{"num_hidden_layers": 12, "vocab_size": 22628, "norm": "rmsnorm", "init_std_o": 0.00362, "init_std_up": 0.0178, "lr_head": 0.0142, "warmup_steps": 478}
Each number is 128 + 24 x the weight over the matrix's rms, rounded and kept within 0 to 255. Layers, rows and columns count from 0.

# layer 4 MLP up, 2304x384, rms 0.0483, rows 1845-1913, columns 48-95
[[125 106 123 123 137 135 126 129 140 119 124 124 138 141 119 133 109 129 153 130 128 125 133 122 139 116 160 119 114 133 112 141 143 119 125 138 135 138 131 145 128 135 121 131 116 130 145 140]
 [162 132  95 154 108 131 150 149 189  91 135 128  95 163 148 141 162 166 103 164 107 124 168 118 144 102 125 124 148 127 157 138 161  87 146 114 137 152 106 135 160 143 121 105 171 143 120 118]
 [155 111 114 156 137 110 124 114 106 180  77 138 115 123  89 127  73 140 187 136 125 130 148 145  95  70 139 135 140 198  26  94 107 190 164 152 155 108 115 203 100 112  91 211 107 132 145 109]
 [157  61 137 150 152 132 123 100 133 126 123 125 117 158  86 107 116  91 131  87 129 123 120 124 115 104 143  95 159 139 126 169  97 115 164 105 139 125 121 123 119 149 125 124 175 134 132 114]
 [161  42 129 109 105 149 106 154 134 131 139 135 105 144 109 170 129 127  95 101  79 147 131 123 116  92 120 108 158 102 130 170 152 138 120 125 118 135 151 151  94 141 146 158 124 100 133 126]
 [120 127 133 126 132 134 125 108 129 118 120 114 119 129 123 139 119 105 117 116 141 106 126 132 151 120 140 115 103 124  96 108 131 135 140 127 141 104 136 143 122 145 128 124 129 129 133 120]
 [125 102 136 117 129 143 145 113 160 121 132 134 127 122 101 144 167 132 123  91 133  87 140 136 109 127 128 142 118 134 146 157 180 102 119 123 121 123 147 154 130 131 130 101 130 117 180 149]
 [143  98 141 108 114 141 139  92  91 136 131 107  92 134 116 158 139 109 134 137 117 136 189 135  93 106  88  90  99 128 116 157 175 145 111 141 165 127  84  89 138 135 163  92 151 180 150 140]
 [121 145 111 111 115 120 119 110 100 162 146  92 111 128 102 184 133 125 103 145 111 141 117 142 133 127 174 136 156 125 105 110 128 110 186 147 125 148 145 128 111 110 141 139 122 114 153 100]
 [147 107 106  97  93 143 169 107 117 142  92 107  76 135  81 141 110 140 189  84 115 112 155 143 131 135 131  88 161 129 153 150 136 133 136 148 177 115  87 182 134 130 139 149 159 137 157 136]
 [117 142 111 145 108 160 113 107  98 151 153 116  86 120 137 152 132 125 138 121 147 113  96 121 123 136 116 150 127 151 132 132 128 158 145  99 105 142 134 149  91 137 139 127 127 105 192 142]
 [132  98 144 104 125 129 155  81  91 165 117 107 135 111 136  99  63 134 124 106 126 146 147 116 144 110 130 143 135 126 100 120 116 140 101 156 147 148  94 160 104  96 125 152 124  66 135 148]
 [109 111 125 143 137 146 125 105 162 137 126 159  90 156 114 126 139 138 135 108 139 155 143 118 180  88  90 123 117 125 137 137 104 126 107 147 149 121 109 148 140 159 142 121  85  89 121 137]
 [122 102 129 131 163 123 158 110 140 101  83 102 143 149  77 122 100 130 124  93 135  95 139 151 145 146 112 144 136 110 116 162 136 126 167 126 179 151 107 118 138 136  97 123 150 152 173 105]
 [127 140 158 122 168 137 130 100 106 155 118 148  96 122 145 133 145  98 121 138 140  73 129 128 197 119 131 111 127 100 156 143 159 105 161 168 172 151 102 102 125 106 162 111 140 126 135 156]
 [195 111  57 116 154 113 156 103 147 143 155 108 105 115 102 113 119 122 132 106 147  58 122 132 156 113 141 149  94 126 136 125 116 163 156 166 189  48 154  86 125 166 107 136 148 139 124 122]
 [133 125 119 123 126 128 116 125 106 123 121 117 143 139 130 132 124 119 141 113 138 112 138 145 139 125 152 117 129 157 120 122 138 121 156 126 125 127 112 133 129 139 139 131 126 115 137 117]
 [147 135  58 145 107 146  77 123 112 109 104  80  87 145  92 179 114 117 146  78 130 106 128 122 109 103 116  53 128 160 111 134 147 108 135 103 159 133  91 165 147  97 122 138  91 150 140  91]
 [153  80 131 161 108 102  93 165 148 136 139 123 159 159  83 120  96 110 151 111 137 129 129  96  73  98 116 137 109  95  92 149 131 137 116 161 146 115  90 114 133 136  80 174 163 133 116 115]
 [123 119 110 125 143 132 134 115 109 127 117 111 106 128 120 126 103 119 136 130 145 128 145 127 123 130 132 118 119 130 121 124 129 119 128 122 157 117 128 143 112 131 127 140 138 119 119 124]
 [129 131 114 139 130 133 120 117 115 116 127 123 132 145 104 128 117 104 149 122 129 127 135 134 129 129 132 127 128 124 116 116 132 144 153 130 123 112 122 133 110 126 124 123 128 135 123 119]
 [100  98 122 138 141 124 130 132 111 123 120  70 127 123  96 151 117  94 127 131 143 132 152 192 106 141 124 135 156 131 108 123 122 122 150 123 146 138 145  99 122 112 170 150 110 104 166  80]
 [133 122 136 117 109 138 117  90 100 132  74 102 106 111 160 159 151 106 121 129 156 129 124 169 126 148  86 158 129 143 106 152  99 142 164 125 145  61 138 176  95 122 108 126 106 133 132 104]
 [132 124  99 143 146 127 125 116 149 109 132 165 141 101 153 143 161 162 116 112 161 126 116 107 131 137 144  82 139 184 127 113 159 122 193 161 154 119 108 149  98 155 157 104 117  73 157 132]
 [104  74 143 118 133 125 145  66  79 146 113 120  72 147 112 146 115  86 103  83 142 131 113  85 136 145 174  90 156  93 133  85 117 105 145 126 173 149 142  89 120 140 134 140 154 119 127 115]
 [ 80 165 118 110 160 176 171 102 126 138 127 154 156 120 130 125 176 141 118 126 144 144 135 139 152 124 171  99 163 128 136 133 120 117 144 123 112 128 100 127 123  86 124 163 111 142 165 145]
 [125 109 131  95 139 169 121 139 102 110  93 103 126 108 121 183 130 125 170 142 138 121 112 132 159 145 164 144 180 115  86 107 101  90 167 117 118 150 153 200 110 101 139 172 155 115 145 127]
 [120  95 125 111 142  92 156  83 157 109 122 131 120 111  86  74  71 120 133 108 149 143 154 136  73  99 124 104 105  94 139  91  96 136 132 151  83 153 144 161 167 123 102 125 116 135 159 128]
 [128 146 137  98 113 178 113 119 101 133 156 130 171  85  80 145  75 110 125 109 127 135  96 167 123 146 183 141  69 151 126 122 137 109 150 117 144 108  83 160 139 121 163 127 142 143 144 111]
 [138 119 101 133 125 144 135 122 117 119 128  95 126 143 117 126 128 105 143 137 119 121 132 128 132 100 134 131 125 112  94 120 130 130 131 140 131 107 122 116 126 132 152 134 142 124 129 120]
 [139 129  96  93 133 142 160  79 136 158 115 141  97 129  86 141 152 128 122 131 140  86 144 175 148 146 129 125 135 160  96 138 120 140 143 145 138 154 122  71  86 103 148 168 123  88 108  99]
 [147  86 116  93 165 107 120 158 159 164 153 133 146 134  74  96 144 120 127 107 142  86 159 125 103 134 155  95 120 123 156 157 123 223 151 165 157 123 103 169 131 138  93 187 103 130 137 117]
 [117 161 120 103 112 159 130  80 148 143 107  66  54 149 146 181 143 104 116 159 152 125 115 152 120 100 121 151 123 129  70 106 131 154 141  85 102  77 160 131 149 153 168 126 157 127 124 100]
 [135 106  94 189  94 118 134 151 109 150  80 156 131 157 123 132 133 139 114 117 162 132 104 151 162 108 156 153 146 170 101 126 123 126 188 157 121 119 190 139 139 106 103 152 191 121 148  89]
 [124 102 139 157 106 125 185 157  94 186  39 113 168 119 129 146 179  93 116 124 131 106 125  75 135 119 125  99 103 129 131 154 147 161 155 198 126 160 112 154 136 117 134 130 129 119 140 119]
 [135 124 118 132 131 116 123 113 124 137 126 122 127 136 146 116 122 124 126 126 110 122 129 139 150 117 146 129 116 116 118 126 126 133 134 132 128 134 126 123 118 122 146 133 126 113 146 129]
 [120 143  95 171 139 158 108 128 123 122 122 157 140  92  83 153 121 103 141 119 113 106 180 148 159 122 146 134 102 165 173 139 111 106 131 103 164 120 109 179 136 121 152 171 199 146 131 104]
 [163 128 106  98 131 148 176 149 138  68 122 120 160 215  60 159 129  70 125 159 182 101 186  99 121 129 156  96 156 132 113  97 192 165 127 111 199  88  80 128 125 148 153 179 124  53  99 131]
 [124 101 152 134  87 148 124 114  87 140 120 119 165 127 166 180  98 121 156 162 124 148 130 129 118 134 139 108 131 175  73 124  91 125 147 112 138 124 102 145  71 131 158 106 169 107 168 104]
 [129 102 123 125 133 124 130 119 118 125 126 126 127 122 133 134 109 111 147 118 138 131 122 132 118 122 143 129 133 121  94 108 129 134 121 141 141 122 142 128 124 130 125 119 134 115 127 127]
 [165 121 141 112 112 122 115 104 124 172 102 120 135 168 140 138 136 136 116 103 126 127 147 128 180 145 144  90 124  97 118 112 165 149 145 152 118 122 114 152 127 144 115 157 157 105 113  99]
 [147 117  98 140 146 131 111 108 136  88 132 118 161 117 143 157 123  99 111 138 182 113  95 171 140 148 119  96 133 127 140 105 139 135 142 122 139  99 123 101 132 157 110 134 134 120 104 112]
 [ 94 104 109 129 125 139 156 106 134 123  34 116 152 151  98  99 106 100 121 125 121  81 137 126 167 115 110 139 111 117 129 139 138 125 148 169 152  94 107 137 134 105 125 142 126  79 107 125]
 [145  93  48 187 128 140 155  97 155 132 141 129 152 125  93 155 148  70 122 108 148 129 170 119 153 126 120 116 133 133 124 146 126 145 119 161  90 158 115 119  87 145 167 180 127 164 134 114]
 [140 132 124 137 136 132 125 125 119 131 121 129 126 137 131 132 122 114 116 112 140 121 114 132 111 117 140 107 116 116  99 122 140 130 126 143 141 124 141 134 123 115 127 129 135 122 123 102]
 [118 103 137 128 164  92 132 153  52  81 136  89 169 108 112  95 112 144 165 123 202 119 131 100 106 104 115 142  86 107 171  83 105 196 120 122 194 127 138 176 167 129 108 101  88 108 114 127]
 [153 133 138 148 129 104  98 132 110 121 129  86  50 118 136 160 127 117 142 157 147 111 122 175 101  82 127 107 133 104  94 135 144 137 138 101 123 207 118 112 114 123 139 114  97 136 137 103]
 [144  75  99 148 131 129 139 123 130 111 146 145 105 130 118 153  85 131 111  97 132 126 166 171 119  98 136 116  80 175  92 116 129 133 104 124 142 136 103 118  56 150 125 179 109 118 103 157]
 [150 129 152 100  73  95 169  59 105 108 156 134 131 130 110  98 132 108 118 131 130 174  98 117 144 133 129 114 145 115 145 162 122 152 162 110 206  89 111 156 159 127 143 176 149 119  96 127]
 [126 107 144 128 133  96 101 111 107 116  97 102 119 168  99 127 113 116 155 117 135 106 120 103 136 116 120 155 168 106  79 117 120  94 117 169 176 122 125 123  81 127  98 114 156 124  74  92]
 [103  94 128 172 130 102 161 120 128 132 144 129 143 139 133 124 139  94 124  70 146 106 140 133  87 157 146 131 137 112 119 134 128 156 133 138  92 131 106 104 149 135  91 129 180 158 104 137]
 [127 141 124 162 123 130 151 148 136 127  80  98 155 195  70 163 140 131 122 129  90  99 192 142  97 137 127 142 114 120 121 129 157 130 154 145 149 146 133 115  86 122 122 140 139 129 101 118]
 [169  91 120 115 145 142 158 158 115  83  85 103 117 169 112  94 131 102 156 120 177 174  79 138 143  87 164 114 107 128 105 140  94 171 185 129 109 120 115  82 196 167 108 176 149 175 102 143]
 [124 153 128 103 141 149 161 145 134 116 126 128 137 165 103 139 155 140 107 107  98 112  83 101 121 146 127 111 150 101  47 159 159 124 126 120 120 144 146 152 156  82 100 154 171  99 167 143]
 [135 128 114 137 131 130 136 118 111 138 102 132 122 144 124 153 127 115 131 125 123 125 131 127 117 120 137 107 127 134 116 130 130 154 125 124 133 124 113 134 109 132 127 154 140 128 118 124]
 [123  91 131  81 155 144 129 176 116 135  99 107 105 133 149  93 106  97 164 142 146 152 152 123 140  76  97 154 123  80 108 143 126 129 155 144  90 136 126 196 141  99  88 125 155 136 149 146]
 [141 126 130 113 134 151 124 113 121 119 126 123 128 126 124 123 127 130 125 120 111 124 140 135 122 132 127 121 129 120 127 127 129 131 143 129 123 129 131 132 107 138 138 116 127 129 128 127]
 [143 162 135 130 122 109 129 127 132 118 167 153  69 165 141 101  88 167 158 101 101  99 114 152 139 160 115 110 125 115 145 100 116 133 155  94 109 142  86 104  95 116 145 145 112  71 118 130]
 [161 127 136  79 115 149  93 153 103 125  77  89  86 125  74 158  63 119 124  91 127 124 124 111 182 115 135  81 152 111 104 121 140 101 156  96 143 159  91  98 113 100 148 146 153 113 124 121]
 [ 92 146 123 153  98 127 110 131  99 155 163 104 122 118 149 140  98 148 117 143 145 134  93 130 124 120 142 138 147 157 142 154 134 116 167 108  97 123 145 124 152  97 186 147 120  86 168 116]
 [141 107 105 166 174 174 202 109 114  77 111 145  84 119 135 175  74  69 198 108 118 158 112 170 125 132 171 153 121 152  91 119 116 160 166 139 100  94  49 106 140 160 125 130 171 127 119 143]
 [133  55 115 156 107 124 118 142 114 139 134 128 117 142 107 165 142 168 142 131 160 115 116 152 127 145 136 161  97 142 107 120 144  80  99 163 163 166 107 151 117 126 128 150 132  98 120 100]
 [146 128 104 161 122 197 117 121 130 124 167 127 166 173 104 115 112 132 142 159 123 130 144 123 101 107 133 135 107 137 169 136 129 100  99 133 126 100 146 132 156 135 140 121 126 110 133 116]
 [173 128 108 122 109 147 113 151  91 102 129 127 158 149 123  67 119  93 143 138  97 184 137 141 142 155 133 133  97 102  91 136 115 163 128 153 146  87 153 129 129 106 146 157 155 166 100 125]
 [100 149 137  88 127 143 120  68 133 160 124 156 148 138 132 109 150 122 120 120 119 119 113 129 118 140 105 150  88 170  98 154 173 142 142 154 112 110 155 133 113 160 111 126 146 123 160 108]
 [133 120 115 134 157 134 131 128 127 113 121 125 132 137 118 138 131 126 135 126 132 128 131 132 129 120 147 120 131 115 128 134 136 128 135 128 136 123 103 140 129 138 125 128 138 123 129 116]
 [153  89 100 117 167 145 160 122 129 118 137 123 144 146  97 159 130 116 170 111 140 107 165 114 111 117 192 126 118 111 124 164 123 139 119 150 197 175 115 142 127 147 110 169 144 115 170  90]
 [135 136 139 139 152 115 168 116 149 156 139  95  83 115  72 149  90 147 102 121 126  93 146 129 126 121 148 125 177 165 125  57  99 131 174 126 175  96 116 127 158 126 154 151 160 136 138 133]
 [128 138 100 168 143 142 155 155 121 134 143 141 127 178 107 102 109  90 124 146 101 147 115 109 180 125  81  73  96 133 141 122 123 194 175 101  97 103 121 139  79 159 151 138 178 150 127 137]]
# layer 4 MLP down (transposed), 2304x384, rms 0.0433, rows 1845-1913, columns 48-95
[[115 132 131 119 128 119 116 125 143 140 127 134 125 134 138 119 135 138 113 125 130 136 130 131 129 130 133 140 122 139 131 135 133 141 128 125 124 124 132 123 121 136 123 123 127 147 113 134]
 [153 135 121 153 179 113 168 111 129 102 115 131 132 165  99 169 109 138  98 141 130 100 135 159 146 180  93 186  99 117 145 133 145 117 159 129  92  99 141 160 111 136 144 110 141  83 150 165]
 [158 143 119 114 126 134 137  71 126 119 116 110 154  76 124 190  98 117 130 153  83 126 166 124 115 165 106  75 145  74 108 122 136 114  88 164 141 119 122 129 166 110 120 162 117 138 164 133]
 [162 134 119 128 113 130 118 110 121 120 165 119 131 149 111 150 116  95 116  62 112 139 109  61  93 133 118 118 154  98 155 107 178 107 135 110 171 148 111  74 136  58 167 105 112 134  94 149]
 [153 111 150 173 102 130 122 160 138 139 151 140 139 141 117 175  85 120 115 203  72 186  94 103 128 129  71 132 137 114 107 151 120 134  90 121  47 188 135 132 158 143 130 119 178 112 121 108]
 [130 146 120 129 123 145 129 131 124 127 137 131 128 137 142 117 133 144 124 127 122 140 122 127 128 132 112 146 116 156 123 129 131 156 145 116 144 124 126 130 125 130 126 135 115 132 138 136]
 [138 160 125 123 185 124 131 132 107 144  92 130 105 111 138 126 153 128 122 182 131 168  71 116 108 173 167 168 129 141 120  83 141 123 144  90 108 137  93 109  93 140 137 139 101 133 114 111]
 [101 166 133 126  96  80 113 155 123 141 171  93 140 141 148 124 160  96 142 142 186 137 153 139 126 101  87 151 120 111 107 138 127 121 191 157 140 159 133  80 141 191 144 143 155 130 175 107]
 [145  98 126 129 154 133 116 122 113 156 139 130 131 109 130 141 144 155 140 120 134 136 135 119  94 127 169 127 126 107 135 141 102 111  96 112 147 131 104 141 135 120 140 137 114 122 111  92]
 [137 193 170 110 115 118 144 125 106 104 115 153 139 113 142 132 143  96 128 134 149  92  99 114 122 144 176 143 156 126  90 132 148 137 185 101 124 115 156 154 112  85 125 123 149 127 108 151]
 [139 182  60 102 126 129 110 106 151 107 129 140 163 137 145  97 116 161 118 160 107 153  89 120 115 173 119 146 112 111 107 151 103 108 121 149 156 133 124  91 113  89 112 127 168 116 107 159]
 [119  83 143 117 165 146 179 109 150 148 147 142  94  91 128  94 136 162  91 102 112 159 141 111 125 150 128 116 160 140 131 124 174 110 140 178 143 167 118  97 121 130 137 144 112 132  97 129]
 [123 175 129 148 138 147 152 127 121 128 128 139 104 176 145 110 115  93 107 111 161 185 136 121 154 141  77 121 179  79 166 143  78  94 130 139 135 134 127 128 154 132 130 173 141 137 122 117]
 [124 141 124 125 171 171 101  90 117 152 159 113 142 117 113  78  96 129 111 139 127 151 147 124  75 129 145 131 138 114 121 127 123 118 131 135 150 139  92 117 144 156 130 128 130 147  97 112]
 [144 126 143 134 149 106 176 152 122 141 123 157 148 157 103 128 132 124 173 120 127  77 116 135 113  98  84 130  97 157 140 127 111 102  86 101 170 122 120 115  97 151  95 133 142 157 118 109]
 [130 157 108 111 137 156 139  99 186 161 114 113 100  84 138 103 126 131  92 130 140 132 189 131 119  93 152 132 132  68  98 144 108 133 123  71 136 146 126 115  86 172 149  86  91 159 129 194]
 [128 135 135 131 126 128 130 143 125 130 127 122 128 128 119 132 137 139 127 146 126 112 128 120 117 123 120 126 123 125 122 124 127 128 132 138 132 117 134 131 114 140 122 127 129 124 116 123]
 [137 114 137 141  89 134 110 124  97 207 113  98 141 105 126 123 141  99 141 171 107 129  72  75 139 166 149 156 158 135 141 123 126 137 105 157 129 167 118 169 147 159  29  70  75  88 132 135]
 [163 129 151 145 152 142 103 113  87  70 103 167 117 124 131 103 125 116 162 142 172 153 177 115 141  88 132 115 106 150 108 186 113 176 139 110  99 162 106  61 155  82 128 161 101 135 104 170]
 [128 128 138 119 124 125 120 128 120 120 128 120 135 125 121 118 121 132 127 124 140 133 119 116  99 130 128 125 114 119 131 134 127 118 122 125  97 146 123 151 131 121 115 127 119 127 127 128]
 [126 140 132 130 135 128 130 124 129 112 113 144 122 125 140 129 136 132 134 138 132 145 127 144 125 141 125 130 129 145 124 132 136 140 131 136 131 118 135 135 139 130 146 140 121 129 127 128]
 [132 143 159 121 121  90 150 157 139 117 162 139 126 146 131 111  94 115 137 138 100  90 123 100 136 166 153 147 103 138 109 139  90 154 169 123 146 136 190 116 143 161 133 118 111 150 119 120]
 [127 137 176 172 147 161  92 120 153 140 145 189  78 114  99 118 118  78  75 172  99  98  87 105  96 130 147 146 140 107 131 126 117 135 125 100 127 124 127 182 114 159 148  45 131 116 120 177]
 [172 142 127 142  75 142  99 120 138  76 167 139 148 192 117  99 124 100 110 186 150 156 141 135 121 147 140 139 180 102 140 141 135 124 137 127 145 154 106  87 127  99 110 119 142 165 128 155]
 [124 151 121 114  98 176 129 181  77 158  69 213 123 112 177  88 108 112 127 128 123 160 101  78 112 107 164  94 134 151 124  85 146 111 159 161  97 140 192 107 104  87 113 105 161 123 120 144]
 [118 113 108 112 155 131  89 111 125 111 164 185 131 132 108 197 130 109  95 100 128 129 123 174  82 141 123 144 105 141 131 125 155  86 125  75 138 113 117 140 107  79 108 138  64 115 121  84]
 [139 111 141 142 119  73 129 141 134 126 158 135 141 167 141 129  92 153 137  97 169 101 126 121 109 157 156  89 108 112 131 155 117 142 140 185 109 114 162  73 117 139 100 118 113  87  95  96]
 [131 141 125 131 126 120 106 141 102  95 132 166 124 155 118 126 147 101 147 113  94 163 116  78 142  76 129 133 167 109  49 105 129 132 143 160 118 151 124 123 139  94 115 114 127  99 146 135]
 [133 107 167  78 123 183 126 129  97 147 162 145 106 123 155 106  90 137 125 164 143 134 142  84 126 118 153 199 105 121 119 136  97  99  94 100 172 140  92 155 133 109 141 136 102 113 167 199]
 [147 135 118 120 126 130 111 118 126 135 133 145 131 129 147 113 142 132 125 123 127 147 129 138 122 119 126 140 137 128 117 140 139 113 103 145 118 128 135 139 129  87 128 123 112 130 116 112]
 [ 97 108 105  75 157  97 149 100 153  99 137  80 163  93 196 123 151 148 123 171 163 139 120 166 124 116  70  99  73 158 131 134 138 123 110 110 122 156 162 122 111 143 161 115  96 111 140  95]
 [128 109 179 122 140  98  75 151 114  95 109 131 103 113 104 123 110  63 171 135 155 149 158  95 112 141 137  95 180 123 142  97 141 100 125 158  24 199 193 110  85 148  96  87 117  66 130 101]
 [147 137 152  89 142 115 107 181 155 116 131 108 109 187 201 127 152 138 109 127 142 111  81  96  98 115 143 134 123 176 179 134 106 123 120 114  89 147 116 126 181 122 151 135 101 131 120 146]
 [141  96 124 159  87 123 162 129 130 124 104 127 155 125 119 128 145 171 143 140 113 171 163 141 100 116 133 123 157 157 138 138 122 145 114 161 133 140 132 124 146 131 146 120 174 134 116  73]
 [189 157 125 130 138 141 155 158 120  98 137 134 147 177 162 144 146 132 152 140 137  98  78 137  50 148  91 163 156 105 137 124 120 111 113 116 116 113  74 145 145 115 124 104 156  70 151  63]
 [132 135 127 139 129 125 130 150 129 118 123 129 124 125 128 114 128 143 131 131 127 131 121 118 127 131 131 128 119 132 133 130 128 131 124 121 130 130 144 130 130 123 128 129 118 142 131 129]
 [134 176 148 153 188 107 190 137 120 143 165 115 127 150 143 137 158  69 120 147 152 120 129 162 120 123 152 126 122 164 145 108 102 169 146 126 142 110 124 125 122 145 112  76 112 127 115 136]
 [132 110 202 115 152 142 168  59 125 103 178 191 138 128 168 121 125 180  97 189  89 135 139 193 159 132 134 122  79 180  95 139 145  96 162 126 104 115 125 167 124 114 117 174 112 134 171 123]
 [147 143  67  71 142 104 117 122 108 112  90 121 113 102 158 144  86 130 123 117  95 129 112 128 157 194 109 189 152 134 113  65 115  85  98 126 118 146 101 169 138 127 119  88 106 116 129 124]
 [120 123 141 131 138 149 108 134 124 116 104 127 138 129 138 120 135 105 134 102 145 139 134 119 136 122 122 119 130 115 126 134 145 129 132 142 126 126 120 142 128 135 133 123 131 134 117 126]
 [ 88  97 141 151 107 162 139 124 117 124 147 182 156 130 139 101 132 146 160 110 101  63 164 101 100 113 150 122 115  98  89 119 135 114  85  61 142  98  82 121 105 123 136 144 153 152 122 167]
 [156 103  75  83 163 133 138 100 127 151 160 102 146 117 127 107 112 129 119 153 113 141 153 120 131 116 164 150 140 153  84 156 105  98 127 137 114 136  73 127 106 120 162 134 119 110 127 126]
 [130  61  97 144 118 111 136 145 125 130 139  85 104  85 153 128 121 129 115 134 122 106 152 120 121 102 141  92 148 112 110  84 144 143 134 122 135 119 122 115 107 124 183 125 121 137 130 125]
 [139 127 158 121  69 121 217 135 194 104 153 145 123  89 128 150 122 129 126 124 117 127 137 110 118 113 172 136 107 122 125 204 128 121 128 143 116 145 140 110  89 115 156 110 122 120 159 120]
 [129 134 127 123 120 125 127 122 135 124 128 129 128 125 127 123 133 124 130 138 121 139 119 131 129 132 118 132 134 123 130 134 126 117 132 126 134 125 126 127 129 120 132 123 124 127 129 130]
 [112 108  92 131 118 155 125 111  96 148 163 148 127  62 112 138 156 121  92 171 149 124 152 126 107 108  82 105 139 113 112  93  84 140 113  77 148 172 185 141 122  99 116  83  75 118 139 102]
 [113 143 133 145 115  78 142 124 140 144 110 110 122  89 148 153 156 153 140 196 116 175 136 127 140 144 159 136 138 102 126 206 132 133 122  97 134 160 105 133 129 144 144  85  78 107 161 134]
 [109 112 165 129 135 124 102 155 121 148  88 130  94 174 124 121 111 109 122 130 120 109 158 133 164 106 145 146 102 165 106 141 140 103 147 149 123 157 162 101  94 122  85 166 128 130 104 159]
 [102 151  93  66 146 131  90  96 109 120 139 136 133 117 146 118 174 174 138 144  70 152  80 158 136 153 152 119 175 118  99 102  90  92 142  42 157 145 130 110 139  92 191 129 107 156 148 119]
 [106  92 119 116 117 172  69 164 143 144 159 180 188  84 130 126 149 155 112 171 112 128 131 146 183 129 163 134 150 111 169 145 152  95 136 116 122 189 109 135 161 154 101 125  87  95 141 149]
 [145 179 145 147 120 129 160 137 107 112 121 118 145 113 109 107 137 129 136 186 109 124 142 131 169 126 105 148 124 109 151 105 141 121 143 117 155 148 140 158 124 116 150 111 102 109 162 130]
 [149 102 175 132 117 142 156 180 111 118  98 125 151 137  99 107 121 111 128 165 122  90 109  95 132  86 125 124 100  82 132  67 141 133 120 115 131 131  87 144 102 119 122 143 164 141 110 136]
 [126 141 146 120 147 124 186 143 165 105  89 154 107 167 183 112 160 116 114 112 118 122 103 164 151 115 113 165 158 145 151  93  90 155 155 126 111 133 135 122 162 105 125 122 142 114 151 107]
 [148 131 124  94 114 125 138 116  95 125 117 132 142 133 141  69 131 112  80  94  98 125 141 122 122 131 175 175 113  91 102  91 115  93 145 115 169 174 109  96 171  65 163  91 144 165 135 146]
 [134 121 122 113 116 126 120 137 127 129 137 134 112 126 117 135 121 114 128 113 115 125 134 148 127 132 126 121 134 131 128 128 132 117 124 139 124 130 122 121 107 114 134 120 115 150 127 114]
 [133 169 116 133 156 141  98 111 127 116 128 181 107 104 109 128 165 179 136 150 122 145 130 120 118 110 107 141 130 153 122 126 116 116 136 110 132 163 100  93 157 114 127 186 140 147 110 123]
 [133 129 138 134 129 127 135 127 123 124 123 128 126 129 122 123 122 125 130 132 133 117 123 132 127 126 125 128 125 117 129 129 128 129 128 127 129 126 128 129 130 127 124 127 132 123 124 131]
 [ 99 143 205  82 111 142 148 181 146 152  99 119  86 145 154 113 147 136  88 128  87  99 133 102 146 149 148 148  95 156 121 167 147 128 106  90 170 117 141  99 119 122 119 155  95 140 144  96]
 [119  90  94 101 138  68 128 126 132 170 116 106 125  99 103 139 135 135 151 132 155 106 160 160 122 104 150 128 142 137 175 119 130 135 134 121 154 151  71 109 121 180 140 136 180 147  87  76]
 [100  96 105 119 152 148 119 166 116 114  99 132 145 121  97  99 141 110 161 118 118 100 105 129 125 123 174 106 144 134  86 119 124 187 126 142 153 111 132 138 100 126 152 124  97 118 132 197]
 [136 164 106 143 113 134 129 123 129 128 124 185 138 132 115 116 102 108 162  99  67 130 102 110 100 164 155 143 153 145 170 157 152 129 136  97 174 134 136 104 149 101 174 130 151 177 193 111]
 [120 114  84 133 124 167 122 116 167 120 161 128 137 103 102 183 103 181 145  81 152  97 113  90 166 166 146 105 120 112 135 131  25 114 115 153 103 159  85 113  56 130 125 159 115 111  99 121]
 [123 165 128  58 121 171 111 133 109 166 108 149 115 120 117 148 118 127  96 132 139 145 164  91 137 146  96 112 112 109 131  92 154  81 151 124 151 127 138 124 196  99 124 112 111 155 144 118]
 [134 148  95 130  81 111  78 145  58 138 132 113 133  94 140  83 136  74 134 179 113 137 123 122  93 131  86 110  97 146 148 120 154 143  45 126 133 143 137 151 134 134 152  74 120 138 111 108]
 [138  85 138  93  87 117 109 147 103 138 139 139  78  72  99 122 151 173 157 126  20 147 149 144 119 151 116 101 119 145 130 125 117 133 129 133 131 152 132 124 111 115 122 111 136 156 164 122]
 [118 136 120 122 113 135 126 121 138 126 129 127 127 127 129 130 132 124 128 121 118 138 127 125 128 130 130 136 144 132 132 145 131 130 134 132 131 134 132 126 130 129 120 114 122 122 126 132]
 [165 137 115 118 137 122 116 129 111  74 100 172  94 158  77 146 106 110  90 116 132 169 130  88  89 132 147 119 133 109 134 129  95 150 138 138 140  82  74 140 137  99 103 113 129 148 109 111]
 [166 135 123 112 117 141 176 177 144 175 156 172 135 146 152 130 154 165 181 174 100 104  92 129 110 114 118 119 108 117 125 133 112 126 105 180 155 145 144 116  85 144  71  99 131 119 129 104]
 [ 91 150 147 141 131 110  88 144  67 129 129 124  98 131 122 125 122 146 120 156 126 114 109 142 183 132 127  92 147 141  81 153 103 130 118 111 130 119 153 128 132 156 128 133 138 117 111 128]]